Weights of a small transformer language model: a variant of Adam for these matrices.
Each number is 500 + 40 x the weight over the matrix's rms, rounded and kept within 0 to 999. Layers, rows and columns count from 0. Numbers have three digits each.

# layer 6 MLP up, 640x160, rms 0.025, rows 248-420, columns 0-79
498497502501502497502502493496500495503494501503499500506503502500498507497495502500498505502500501505500500498504497501504498497503498503498494501497499504506500500505496498497499501500496499503500503503500505500501501503498499498497492501
504497500498503502500498504503504495498499504498496497496502498501504495500503500500501497503505499500500496501505502500501498499504498494501500498498497500500502502502498508502501498501496501495500495500497503498495498498501492500493502506
510498497506500507502504499503506503504503502507497503500498498501506506504503500503500507506506505495502506502508506500498506503501500504504502504503504508503502504503502504501507505504504499502500502503505502501498499498502503499500507501
496500503497497501500499495496498493498499499497494493503504502495497498492495501492498504498499496502502498493495498499506498501499492501498497495488501498495498496501492494501497498497498495500500505500494500501497502504498497491501492497
505496501501504495498498504502495500500500501497502499501501500501500498500496502501503494494499499506501496498500500502499499502499498505499503499494498504498502506498504494503498502501498506502498498496502503499502501497505507505500502497
500510500503504499503499502501496502506503500497504507506505505503504505503497504502503505498500505502501499503500502500500504503499505507497501503500504496506496499496501499499506502500501500501503506500502499501508504502503508501504505494
501503497505500503500502500502505499506499498500501504507507499501499505500503499499500503506503505500500498502508505501501502504502506502506498500501499503501504502503498501498511507499498500503505504503502500499499499506509501504503499502
501499504498504499503497508499498495498503500499500503498500501509507501501500508503504498504500499500501502499501506505504497501500502501497501504504498496501497503497498504496509504498498499498504499505497498500499502500497498499499499503
464268487576597392488523644542506425377566418591617545614381243547679557559590360559476471447629566571535590614525419655637560517564624290702537546585464445495361689467637377440503576498424406431641430469443536568356513597384499578545541596
536502481479510311388480599493596584563485447370493428518566394425630581658386548581499534558670457448524458679562541488641486482523692425537521549540478643472478595461539514352708418495341393503624438473378517717352466623521540617429448537
496503501496499498497493501497496500496500501498497500496497500500498495501498501496499500498499497498496496501498502502499499501495497496498496500500499492493498496497499497497502501496502504499500493499496501496496500505501503498498496500
501494500500500495499500500503503495497497503498502503496497495503505498498495501497499495500497502495504496501499499500500501495495496500499499504498500508501502503497503501501497500501498504497496492500492502495494497496499504499496500500
499504503510496507506510500501502510501500504512504503503506503498499505502502496503501509506504506506506502503506506502507503503501504506511503501504505498501503497503500500506506506502505504504504505508508502506504504506501503499503501506
492499502499496501503501494497498497499495499499494496500502494497498497495498499496499507496500496499497495496499502501502491495496491498502502492496498494497499494501494497494501501494497498499502502503496497502496498503496493492497496501
587498608410581522421539631505390618521574379519529560448481470535567555421413571483567634552481339647494597460366565632466380533507578462453398485560552583298366601458478397403549536587424642583572581553298545388322552473385625600466607500
496492501493502496497496501498503486498502501497502494492492501502506492493506503501502490501498505499500500496500498497508499496493488498500500506497497499499498509501494510498496490492489499499499493493489498496491498492496497499496496508
500496503496502501501495494495494501502498500502495503498499503505503498500498502495497497498497500497495501498495499501500494497496494505495502500500495501495495502496505493502500496495501499500502500500496501499497500492498508502498504497
498498491504493503495501495497504499496499493497495498499500499492497499500503501500499500503499503495501504498505502495494498497500504499505497496499496500501501499502499501495501500499495493497499499499502496501499499499502494502495496501
507502493500500494495502504498502503499500499502506499506502501495500502503504500505499494504505497496502503502503497493498504502502503495496500502501506500500503500500494497496503499500498498500497497498500501497500502504500497499500495501
492495499499496498503496492497494490497497497497496493497499499494497491495496495493499495495496495509497493495493497503500498498494495497499498495494490497499492499503490499500495490493493496498497497494498493498502495495499499498496505499
502501505495503495502502505496496496503499503503504500505501503504501501497495500499503501495499503506500497500493499504504502507500496506496500505496502496498502502503494496501498498499500506502498506499500496497503504499503504498504493497
366535603452537557495450560478532634523477575445465467386533542572507482583582494475488318513569334425431519609529528528625439527501473455469601636594406420436488557401478500444461424517523404529427479419457589548412540620483640345563523547
503499502496501499504498499499502501498501499494500505500507500503499499501498501498506497502498499496500504501504497501498499494497501498500499504502507501499499499500498499502496501501504501502498501500502504502498501499499502496498500497
503502497501498502503496494505511499499499502494504499499495500499498503504503496499497493504501503492496499503503501494497500499507503495502497504505501502504499496501504504499500501503499499497497499502502503498502499501497502504495503502
503501505497504494501495501503498497499501505499506498501498502505506497499498499498502501500499499504499506505500497506505503501500496497492499506495497509499501503503501496506497499502499504502501497497496503500497499503502502498501498499
496495500502500506504499495497509496499500503501495501496499498499503500495501499497499504504500504500501499502505499502504498493495498501502498499501499503501501502501502505501503501498497501496503498499500500500494494497496498500496502504
497504506497504501504499500498495499502499501502497504503506506502500503496497506501503504503502500502499502502500498503505499496502506504499502496499500498498498499504495494499500506503498500501501510503504495503502499500503500499504497499
499499498500499505497506500506501501502501500501507510501503499505503500502503504501499499503502501502501499503506502504500503506500500502502499503502497502501502506502500504502510498498497501504506497504505501496500498502503502506498504502
500501495502497509496500503503508499501502497503494499502499501496503502503509500500500505507505498494499509498506507500499500504503504499501501498505502502503502496499505505498507501502500495500504502506506499504499504501498496504498501503
503502498502499502498504504505499505502496495504502504501504505498501510507500499506500499500505497501500504498501506500497499496502506503502506500503511501505504498504503499502503502502504500499503501501503504503504501497504501504499495504
550521518456603578541485493584422490485775484624506410429528354429561493593592353472396419604559329457533593573573459699487332502408585579488408492495662507455356582498637475545536626331483455348607427398491345606500558491441457531478525480
391353562364373570491552521565599490572423424526506486515358645605412392616445678532407445577526401550474455666608354514482418439621444492547444533373541362471428357410576521416474449700551613498480429485436623487629438262520681466501437478
506499499497503496498501500505496505501502502500506504500497501499502498501503501501500498500505503498506505498501498503500509501502503501500499504500508503504498504503498503507498503507498503501500497500502507500502500500502505503499505501
496504497501499496496503502498496503502500492497501502506506505498495502501498500502500504500497499497502503495499495502497497496503506504505503500502502494504499498502498495496503499497500497502504507503501498502498504502502502498503502496
476569479427492518497655441421483619473493476461496535437400563481653548380439514486454331626532567343497489505320516559530509459538606511396471476492424839573660575578449530391654535472432492526672341575337578570477545643504607482413608532
457530587420506598614447620524425434467281470454525479563518432592423401627561583411381400377478563543511602500538496413469622403614466458527507527682353554514485655544485391718412624597606426512482367512404440382521526470570395396509623489
496505499494503499498494497502498496504501500498506500500500500495497495500500498495500498498504502502501501500501498505502505495504504499501498504500498498501494496505496499498496499496495500497501501500499499505501500499507502503496500501
529511442576585458533363340520255574640289482559416622649628410522569326583529492525298543551472412366553460591391365377480343411502540516492452421426559600429586675459518561489597401442453664545583456476372428544361439541438744470540505599
497498501501496503502502500496497496501496501502495493500503496499498501496496503498499506502503498503503497495500502497502497501499494501498498497494500500500502496499499498501502501501501500500499499501498500501495501502496501495497494503
494494497503492498499497493492500497495498497501487497494494498494495494498500496495498500502498493495500501492497494500497500499500500491502499496494498495495492493494496495496497493498498498494494505496498491500494500496499494492499499493
500499500496502496500498508502493499502499493492500499499502499500499501500497499497500496495500498500500498494495499496498505500497498499499502499501501496501499500498495498497503501497499497502504498503500500503500498497495495493500497499
501505502505500502504503500502503504503498505503505497500499498501500504501499498499497501498502505504502498503500505502502504500496498502505498502501505505501506504502497500501501507502500507502498497502502504498501498503501503503498500508
502498498498501504502500500501498501495499505502506503501507509500505499501502502501505498502500501503499503506501501500500498503498499497492502504502502503502503503501497498503505494502497500503503500500501500502502500505500500500493502504
505502495503500504498502500502508502499498502503503500501504499497501505505506498504502503507504502496504503502507498500497501497504499499500502501503504506506502498504503505501502503509499499499500500502503505504501502504500499504496503506
500501499505496499498498503502498505500503494499502498502501496495497504501499498501498502498501498496501505496497500497497503496495503506502498497502504500502501496499500499495496505502501498499503501498501500501501500498499502499505503497
582383539403554528465595645458616529490238365435560479515499285497453329453428708439473407494503402563478518470475424507555484386573370398443515543481563336435421542370668379529581501525621536484431509729495586404756541371568529482592653556
413532449549471555457486432603470582482346485661365502534600660632456417543480507556471445635561405421628432493346469557360372499630493381508566357491574648302521603407488524405646445360573522584577607627521551406540396530686506492474601506
520450551590516483668600528535447395498533469454615539493503429491384497456657455402384537540553587431326433535454606514558758497620606486424559589680345509380681503407453385621313581557655540580597487445551331460349416352411565603413565558
497496497497500493498497502499499496497496498499504500500499497502500499501498499500502493494497500502501497498496496499496499500499494501494497500500495506498502498500500496499495502504494498500498497492497501497497497503497503498501500498
502503508501508498504502505502504496500503505502503500503506507508502502500503505499502499505497500504502501498497498506507502501504503496503503507501503505498501503503499500503500500503500501501502503502497499502502507506501501494504499501
474414616339448598307530471598574439632515641415549545622460563431431561685560626513518471604450455477505606618553497451493532582511593473478589521423508509404347560565591535576487473467470464441772449506387445348403383428472569570375459422
502499499502502501502502500500503499504501498501497505503500503503498504503498501502500501501495504498502502499500498502497506501508510504500502502500501503506499499504504506503494498504501496499499505503499502503501504498502504499503508495
604332512641517311661609594389420513519375471538598672603410535630504452460587441463440544490567524689492367503545489619509408291359516451471644457607561620634710669439476384352377362459624565501482392432456419439394532588344542385499549538
500499505503502504505492492495504487496498504500499493498492497500499501496501498498498504502494499496494495503499501498508496494501494502503494498497491504499497499497503498494497502503493498498496501492497498500497495495498496496503501503
498500498495494499491497505500497497495494499501493496499492498493503502494498495500499498498501498495496501497494506496495498497496495504501499495498500503494505495497495491491498501501497499497498501496495491494496499499497497495498489500
498502501502500502501497498500506494498504503496498502498501503500500498496501501496503502504497502497498500504503499499500499498498502497498496502495496498499497495497500501498499501498498499495502501495500498498497498500501498496502498495
504497505495502496501496497497496498500496501501494501498502503497497498501496496501501490499495499499495501497498494497496503496501503496496502498499498503492500500499500497502494495505504503501499503503497499500501498496494499495497493499
502505506504503500507505502501498502505502505498506501502497502502505496504500501499501501497501496508501496501496504501502502509500501500497500502495500497498496505494503497507499500495505505504496503504503503501504504507502507501504508498
500507504505506505503506510506500502505501503503504508503505501508509505505500500506502505501500500502503501504503504510500506499501507506506504503504504504505504508505501504500509504504502507504505503505501503500502502503502504503504508501
494574521359552477433510458573446628452634553386537553429415557549544560666487599413469494508502477349522549574565475478451354606474559557510504558638423703329323539479510497391463453351438455524628391465377546451354466496509567573542558421
499495499496503498504502501503499492497496510501500498496500502505505495494496508503504500504494509506505496504502496506501502494492496501494498503495498514508509510505503502508494501507496504500500493496495504501494500498500501500495500506
499494500495503495501502505502500499502499506503511501498497494505510494494497505508500492504501511505504495507507497497501505494493491499493494507497501511503506509501503501506494503500494509497497492494495503494494497499500502501494499507
504497502496500500502498506502499501502502501500498503498500501507502499500495501502503497499499503501505500501500498505500509504500503501501502505496504501499500502502501500507496501506502504501498501501497502502500502501503507498504500499
500503500499496502508493500502498498504502501494495499497496498505499499503497501496501500497497504500499496497498501505497501502499503501495499501502500493501494500502493503501505500499501498500499500506501495501499499502501502497496503498
504497502495501495495506505502495500506502500504504506505498497506501501497497503507498497500499500503498495505502500501499502506498497499497502502496497501500500505501498498504501493499503504506503499497498503496500500500502502503497503497
497498498500497497500493498500499497495499494498499501499506505499498497497500504498502501504500503502504507499502501498505498501499502498499498506501498499503501499501493503493502502496494496500500503499501499502500496498498495498498494500
497500505497498496499498496498498501501501495497504500502501502495493498500499498497497497498501497499500498498499498495505495503504497499501499505503501491494495498498495495494499500489502501502500501502497501500497498503501501495501495496
499498496500500500500499506502499495498500497497504498501501503501503501499495499497505495505498502506501502499493500500496503501499505498495498504500499500507499500498495501499496497505494498496498498497502497502505502500501497500498498500
501490497500493496499495497498496495494498499499494494492491497499500492501498496499499493499493499499498507496496495497498497495494495496494494499503492496496496500497496499498496495497495492495494494501497496498497495495492500495492505497
497499501502500503501498506504505500498500503500499498495503497500500497495502502499501502503508498503501497500505506500503500497500499495505501502501503502505503497503497504501501505502500505499499497499500506504497499500500496493500498507
553510496335547359667481726525478651510461379643531709446377408560586409675513575401381480429602519601363517662623484542441521406284594437507493570487452494414485566496473407634529586588388529321529549522497496632505613618445437510500315354
496496491495492499491496493499496497497495498495490498497499502497495495493498502492503492500496499504499498498499500498493496495496501497498498501495494503501497493502493497501497495500495494499499494502497502501495499494500496495490490500
469561479450519460435561492495478579497595503476579478509541469485451484558528623503633513472516553409479524575454521483470510440505515485461552568535432543466461457457452419548648459499475531496497488507491527478444483336516583592466572595
354418630385366549464502557417580604746474441399522399449562495611389559815616754442559350596511609370508515690723576387519637669339498633309703496396508394562376380417362818548508457482635604351484406562342536556432387495535544534465540514
500498496499498499499499501500497499503501501499497500499497503501498499502496499500502492499501500494499501496495501498499499501497503504501499500504498495498502506501493500499506501502495494499497501500502496499496497495499496499498497501
500504502501499507503497501499504498496502505501499500496494499506506503505505500499500501497498508503497497500497508499498499503502498501494502503502503498503498496498502505499499498499500497499501500501496497501504500501499502503496502504
499508503504499502502503507502501508501503497501502501501506497501497499504503500504501503500500496499501500499500500497499502500500504501500505493507505496500501497498509496500495505502506503503501504500503504505505506501498500503507504499
494497500501500501501497502503504494499500496498497500499499504500502502498499500500501503503495502501500504502495499504499499496496498508503499502503493505504500499498504497497496503501497500500502505493501499504499499495499500496504501496
500494499497502499500495502499503491499497500496498500498501496500501500492497498499498498500498496499499496500496495495501498499498497496496495498494491503493502501497502500494500499495498499497498497493495498492494496497493496497500494495
496507498503500502503500498493499506497500504499501500501502500503500503503500501496503507498502504496496500499498507500498494503498498505501499499506506498500501494498496494497507504504499499503501503502505497501504498507497500498501500502
502501504499503498504503506501495498502503503503500502504502506507501505501502503501503501499505498501499505499497502504502498506500497501493502507503501501499504503501493497501505503500501500507504502502496503500499502503498498500502494498
497503496497501497502494504499503492496503502491503500497502497503497497500502503494502499501499503496501495495497503497497496504498497494497497500504499496499501495496492505493501500499498500497500496500497495501499499503493495492499497499
453346545506483432405533477534429458642451457550408585510582498484445432427477373473469389496490405558541593491557579532476554555530441503467589645427543563458602519441605466428491606459512507375492464488448553603450434452478386428474407590
498505505501500501501499505502503498502501503501507496501500502502498501500500504498504499500502504507507503498499502504503503504505501501501500506497502501503500502505492502500494502501497501503496501498502502502501505500503499498503492506
497507505496506501505497504501499499500502503498505499497499499506501498501502503496502503497497503500499499503493499503505500502503505502496500499500500496498498502498500500502494499499505503502500501500501498503503503498503502503506504498
498500498500499499499500492502504499498502510499504496497499503498501499499506497499501500503502507499501501505504498499502496499502497498494496504498495507502504499507497500502498502499499498496500495499495504502495498505501500498495498503
494498496502486504497497501495506500495498490495495496498499496490492495500505492497502497502502494499497502492498499492493493502504498493499502495497503491497495492498494498493497493496499490499496503498498497503497502501498491497499497498
500496496500495503498500502498496497495498491497494498499504503497501498501503496499499500504501495500499503494499495497499496499500501496496501498498503494500494496496499498496505491495503495498500504502500499503499501498493497498500506498
505500503500508503504499502499505501502502507503506505499501502502506503504500503505499503498497506500499507501504502506497502500503506503502503506504502506504501507500508501502497506506501501499504499504503502500503499502498506507500506500
497501494497489500495494501501495502493497498498501491490494493501495495498499497495496495494503491503499495495496502496492497497494495496497498498500499493496498493498493496494498497495498498496495489499498498496499500498497499500490499502
497499501504497506503503503503505498497503507502497495497501500498502497499508501498502506505507498499502503498502505506500498500502499498501500501502500502501504494501496503500500500501501499499501497504499497501496503506500496496505497505
500497504499497500499504497501501500500494500501498499504507496492495493495496493501498494500503497504497494500504499496501500500501497494501501496495499497499502498506494498499498500499494501497495500498501496495496498504501494497494499503
501496495504500502501499501501499502499500495499493497505503503496499498502500499499504502505500499504498503501498502502500502497502507500499505498496501505504497495503505498503500503507499499500499506502504498507505501500501496497504502503
499503503502502501502499497501499499505501499498500501502502506498502501499498502503501503498497501498501500503496499501505500500502503507502498504497496498500500501497503496497496505497499498502502505497501500500499501500501504496505503495
503498498507504504502500503504505498501501501495501501500508505507506501501502501504506496505501500500502503499498503504500498500500503498501502504501499506507503502505500504505507499506494499501508502497497504503495503503504498500497507500
502501497497504502495498504501503495501500498496505503503499503501502500496500504501501493502503495500500498501496500494500498503503501500497500503499497501498499503498499498499500497502496496498500501494495497500497500502501499500501494498
508502503501500504503502502507497502501501512506501498494494498509507502502498501502497502498503500498500502504503505502504502501497498504502498503501502502498505509504500500503508504496500501501500498502502501498497502497501501497497501501
498497497507495504502507493503501493503501501504496497497498500496501499495500499499500505502500502502503499497500504505502497500501498507508502501495495499503499504504495500500497497498493496500502505502497499503496505497509499495501501499
499505503502507504502501502500505503502500499499504501501506499498498497505504502501500497505502494497499499499504495506500504497502507495497502497503500507503498497502512503506495499506499501501501500501500503502502507505504502503498503505
501497500504500498502504504495501499498501499503493502502498504503500497506499496504500498502497500503500506496502499504495507501501505497499502506503504502503496498499498503503503497504497501496497506505496502502500503503499504498501506500
501502511505503503509497495506506500501501506504502499501497495505503504499495503502496506503498506502501496510501502502501507492497501509505498500500498507506501502502509500506498510507505510500497498500502507501504495500501507500502503504
505504502505501492500504502506500510502504509506506500504496502500501505502499502507500506498501505499500502501501504498500501506501502507502499503502500503502507504503505496504499508506504504503500502498502502501500503507503509503507504498
496501498498500497494499500495496499502496486501494498505500497493496499500500493499496498499498493497498503497499493499499501497502502500501501498498497493496497496498496496485498498496496498497500503499499494496497499495501490498502498500
499495502497508501497501499501498500502497503503499503500502504502509495500501506505500496499500496506500505502501501507502501496498499499500506498498495510503498504502506497508498498504496501499504500499500500502499500501502500505497510504
496503502498502502500498497495501495501504494494494499500503501497497501496497502500499499498499497494495499499498500496501493501499501499502499497499497492497496499497496501493501499495497495499499506501502497497496498499500498498499496494
498497498495497497497501506497495500499495495500497501496500497499502494501497497498500492494501491498493494497491500496497500502495490498499502496500502490491496501496500494500504496494501506501497498501496496497500497501497500499498498499
500500503503501491506505505499494506502503501500504501499498501503500498501496500504501500497501502504505499499497495497503506503495500503501501507501503501500500504500500502504500503501502506503496502501500504500502499500495503495504498500
499499496504497504505499500499503495493502504493500501498501501504502500498501494495502498503500504494496494499501505497499497499497495501500493502502505498498503498495493500493505500494496499499497499496500495496499500500498495493500495499
501501503501503505502498498501500496499505505502495497502504509505502505500501502497503506502500501503496503502499499507505501499502503502500503503498506497503497503505495498504504500500505499499503505500498503508501505499506504496505497500
504501501501502503504498504505500497500502500496497501502509506503507497503506500501506497506501501504498501502501499504500505500501504496496503502501502502503500497508498506505504497505498501501505503502503500502504501502501498496497506502
501496503496504496497493499498502500501498500496498503498499496502501498494499502498501493504499504498502503506504493496501502494500501502495496503498495510498500504499504499496498505504496501497499496498496504495494495495499499502496497502
506479513492469474490532528481499510535508467481438486496493492449464566456468530497524498510585518507549516463475471430516484530526505535520527491500540465521517458475562518534558479539587456532538503499485524539496541469482495512563496503
546548559315569342623602647474494499570668257576329458508661445389624340463621502518499439381642406371462581586495365673575486397449504584428484401412621399516508495559632430519471622474566681422542548463422318820402476421553417486583438501
499502500499503502506498504493498497501500498500495498499495497502497506499494502496499506498497498494497497502494499501503500500497502503502497498500499495498498502491497498493502502498499495499500504499500494501499498496495495495500500496
499509499497502504497495501502497500507496499494502502499493495501499499498499500498496500492502499499496493501499500494500502499501499503499498500498499493501493504499501496497502500495500501500496500502499501498501500500503500502498500499
502500499501497501497502498499502498497501503499500498498492497500502505497501494500497498497500498498492504501498501493496496500501497497498501500500500499499501495496499496497500495501500498501499499499500498497500499491500489503498497500
496498496499496500498500497496499499503496497501498503500504497495498500495498499502498500502498499502499498502503501498500496501501502501500500495495497496495505498501499493496504500498498497500498502498499499499495500505505502499499499501
505497501497501503498506508504497504503495499506501502505504505505502503502501506504500501502503496507505500504500504502501505506506500503503504504499505503499503506504499496504508498499504503504502501504503506502502504502509503505503505504
505495498505499497502502501501502503501498499502504500498500496501504505497500498503499504499502499493499502501503502499498498498496501501503500497504499507503504506500501499495506502498499501500502499497501498499494496501495492499501504495
502496498503499507502495496497506499499503499500493502495496500502507500501505503498499503501494504494496502501499504498499493499498499501500502501496493505498499500495508502500499499496505494500501501499494503501494497493502503501494505500
497496493500495500498498503501497505495496498499497496495499503501497499505500494500499497502500501504497497495495498500490500498499501496499501499503498497498499495501497500498498497500501501498500496501501499502504499496499498500496499503
500502509498504497504496500503498494506503502499503506501501501506501501496495506497499502499500495500503501504499498505505502500502503506499502504494495503500502504501501498500500501500501502498503502496497499498497496500503501500505500497
305461551528515511495545556545472516457470493487419701444534651499434480491558491560531475408562610471425501464534480655495350413447517529437435434581554626421519582494533534473440520449535525557527434481506554514574525572546453472445511518
500499498505497499498506503502504505499503494507501500500497495495502506500508497505497507501506501491499508499502503498499502498498501505501504501508499499504505500498502504488505500501497501500503503500503497500499497496494496502501505500
497502499495501493501489504494497491496501499494495496499497502502500496498496502499502497499491502499499501496495496497501500497498505499496491501501496493501494499497494499495496498497496493497498502499498499503499499497493494488495498495
498502507495506500504497498502501495505501502499507505501497500506503496496499509498499503503498496502500498505502504504505500499502501504498495505499493501503495506498499497502502499493498502500501501500501498500499499504500502500498511499
501504500504497503499500509506499500498504502506500498499494504506505497503501504496500501500502501500503506500492506504501502508499498504498499506501501504498498502496499498502502505501500503503499502500497505502502501503502508501506498498
475447450517468300471408465497585550558483498485387458492537551504504525528392517588607426464518499542501450699450563559616579570581549405426534406354613489556490509586438566439635465531381568548429554671383588643367423537482465521540571467
498502508503500497505502501502501500499502503507498500498501497496500499499502499504497506502505503496504500501508500500504503496500500501503501496502502497503502503500497501495501504497497499497500504501501500501497500502498494494506503496
502498504503500503503499504501498504505502501505495507496497499504500497501496500497500496497504504504501500500498504505497507506497498499504504504501505501497498503499502503507504504504508507499499500504497504499502497499502508504505504498
497505503501504500505503496498500502501501500502506502503500501499499495500506502502499505501500503507500500504504503505508501507503507499502502499502498496502498501500498500502500498497502502502504505506503498506505500507505499503504506503
505502500503502496500500502495498505505497498507503501502502504500499502499500503507500501495502498501496505497498502500500498501502502500498505498498502499494504498499500492496499503503501501500500504497500496500498501504500501496507496498
504505500501500501496502511502500499502500499504500501499503498501502500504501501507501496506503495496503497504501499498497505503507507499500502501501503493499503502498502498500502497501502500498500499499499500498502507502504499501505503501
469572627357397528397608706294490454582360405475478584389492484390398515532481524453448574451544541416562442664655484541536344536320381441447597518421600482409261528421542586438553420422437419311447341425448473563827475520615456409533610491
478420648535402486507517623428556555687225566528462675735315618393469449547454508414114491675697519572530370631603358526579361374496542504464473449496556516394417497375578435527637575640208639336561360496518606498670511497559400551557522506
501498497506495498499506500503501505496498506506502498498497500499501499499506502504502504503504502500503504501506504498501498499500496500499500501502500507503507499504502499502501504503500501501501499498501504501497499502498499497501497505
438493515576577568527464581463538644509366532494521638507497665539538556433541478467476248572480589471496421517455522539496399382452543438499403446470465489588591512420587566436494617489424606394555511540312477568540603666710466482479484426
501500505499499493502497503501497501498500502494504495493498494506501495498496498498498494493499497501498501494495496500497500495493496496492499502501502501502498498496500498498494499500499502500497496500496504500497500495494500498496503499
443460526455481511515493709464596553671389495467466507405498470473538429389468659432458433359503482483578546461513430491595450514622276379458468385470424383446492374433610506554491442526562541419470517762389471372707470349653593400456717588
499505509498505501505504500499502503501504505499509505504502497504501500500503504503501502496501501507497497503500504503502499501501498497496505501502501497501500500504502502502497499502501503502502504504502501501505502507501502504501504503
496503498499498505501503502499499500501499496497501497501503497498498498496496498499497501496498494501500496496499498497501494495498496500502498493495502493498498493499503495501496497492503500499500501499503500501498505501501500500496501495
499492496497498506498497501498504493498500496496495501497503503497505496501508500496501496503502493495495503494502500501499497497498495493497500496503498502499495497498502504499503493495495494500501501501500500502495498498496494500492500499
501500501499501502498496497498504495493501500494499502499501497500503497499499502499502496502495496501497496504503500496500495500497496493495499497499499499501497499496500499500498496497497500502499501500500500501498497504499493494496503494
494579537411479572448478583345449443513440305490481435407657510441487516469480385454387492543773530558491346602538451525623338640525591512529461502559501446384499633536441485491568494621364488437390350497587513419475560436533488481425550522
497494490493497499497492502494496491492503496492493498495497501501504494498500496495500493500496494490495501493495499499497493498497497496494491499500500490494492496492490499491504489491495493494497499497494492498493498497495496489494495494
516453477493506556415533514511484499536437468504457521450533590461477522506543433529452438460497546445496562480509449490531509485578536492544548474502503375478502550514521497485530503482483441500540553494474531539475530470514498526512521475
501497503502503500501502505501500497500502504498499498499499500504504500499500503502503503501497496501496502500495496499497500497498498502499499500499499501503500506501499503504499496506504502499500500499499503498499499498497504501504501503
499502506501503499503497502501497497502501505503503499502504509502503500498497504503501499500502500507501500498496500507504504503500500503494500503494501504494502505507495495504499505504497504503500502500494502498497502504503504499502488499
500500507502501492506497494493498499498500505499495500501498497499495499498494498497500501495495501498496501498500499496499499498500501499500495501500499496499497497495497497498495502502503499498498500502498495498503497498496497495502497495
497492503496497498500488499495501487491499496493489495496491496498495498494493497491496499502492494495494494501494495494497497495499496496497492496495489498495494493490497499490496497496497496495494495494497492494497494493489491489497494492
500503504504504504505501505500501505502504505502504504502502506505504500504501503499502506501507498503499502501502507504500500505503502501505503505503508495500498503499497499502512501496503506501502504504502500502503503508504501500502500502
502495494498500503500500500496509501495498500498500503495504501498501500505506499498501495504503501494499499499504502494499500501501501491502501499502504503500501496500506509505502497503502498498497494499500504498498499499498498505496502505
497497499497493498497495501502496498500497496496496499501503508497493502495497498499503496501498503504496498497495495498496496500497500497499500499498499498500503500502494498495497494497498494501502500497499499501498500493499496498498494499
504501503501502499502490499500497492497500501497499501494492495505501498499489502500496497496492497495498497504499500499501501494496505499501496503495498497505494502493500501498500498500500498493493496493498498499500495493496501495498505497
502499497501504510497501495505504503504507499504503508505500505502503504503504503502500502504502506499498510506507503502502501498508504504503503505501502506503499503502505503500506501498501497502505505502505501505504501497506502509501502501
522405610505650525440505528641561540304460495516300595396519601626584657519545508347613331566443608298579549424581637478547638510455557554300565454358474501531253455487459631613521642576766509460494364491375605462519510284656248454550583468
324396674495512502534419486504441560452404413637421628368575585800422393651876626284557416572504558392647546589622631342461692522371368530462731618532423403470404413304534552606538532408511348285603542629479540394568468314615424467498507485
436517524351447482435389329373633504511464432517295462593638501505493416422683519515552442409691567230591499606542512450538671413356475593421539451643439591490610546550470352540443495428541432385398402374475499444450581535509540538483493620
501497502507500504506502498501508501503502499500500506501500496501503499500498500498501500502501501501501496503504502500499504503499506502506501500502497502504497503500509505507503495498503506501501500500503498500498498500503504505501515498
352481501450589424410632591612447458673379463450513583526407533443439523566539446426229510564558367487564431662642465495471506371401484556458582629576456506458642670534650314561477586492432446392519577352568478627521510636437529382441404509
500498496503494500496503504504495499499499500500494499498501500498501497499501498497505502500498500503504504496501497507497503498496502499498501497495502505499503501504496499506497495505500500497499504498501501502497504499504503496503496496
400572440593535297370381518495481550462433575599619575466493402517572448444496692515448430502453489481511514674429491473602438392659558479288519466401503561398446456484564608599545696576444477440583410594320517680538337326677470710641709463
501498499499499503501494496496502500497493498498499493495494492497499497502499495499495500496497497496496504497496498499498501497499500499494497498501492506500499499501505500499496503501498495498497496501498498498496496498492500503493503503
653681632506635356640645577482398515457533343626428641523449416685597504456521321348467310533615705630528435562661486543616642424244525602622574641521506395612536436426441407446493513524419354242470394418477632597438549513408343361600606588
507499497498499496496506499502498506500502499506506502503497502494500506504501500507501498500502501496499501504503501494497498501508502503495503504506505493506503508504500499501497498499502500500499502498503500502506501499502499502498502500
500503502501501509504500500501498498503499507498498501500499500510505501501501501497500499499500501501495498499498507503498494498497498499497501502499504501500497499500499503503507495499497497501505497500498497496501502497504502507497499505
501504502503499500497504507498498508504500491506495502506499500495496504503500498503498505504506495498499505496502499498499504502503505504507508497502505495498501497496506497495504504499508498503503505502506498502500501499501498502512499497
496500504497504502505494498499502494498497505495496495496501500505497495496499508497499499499500500504501493494497502496503495500498496497495495498498493503496498495498498500502490500500497494500497494502496501502498500501496494499498493505
503497499497501497497491501496501499496497499497501499498497503500504498502498500503500496498497499497497502498495497500493497500500496497492500504502498497502500501498502495496497494501498498495497499497499501500501498500498501501493507499
497502503497499492501498505503495507501502500500505499498492497500496496497495499502498496495502498500496500502499499498497504499496498500499499502502502495498498503494499495498500503495502503500496497501499501500498500498500506497502499496
416497567346526608390468613463566566487554365510429401417550545674440472543588510466502438520509421521436449496657620540489536419581585422523605523479368429439422685479389473491618508478562369402543473578426525361469500709576384368387468577
421496607335465557499644417491563697590313567524545596576501424543490327622523664353431232575525538787463556380604509612394505504528552605709572596475442504367548488361531542637700441603161615322512294416436618683504535563449404410516344537
518683582462526529413447314555388712591459498489448483338415618457499365529557556455383214506570387513553583678384383420544592410656534600508420596507545606493689371342399578568572444479442613639586504647532705626270566431488760497603667596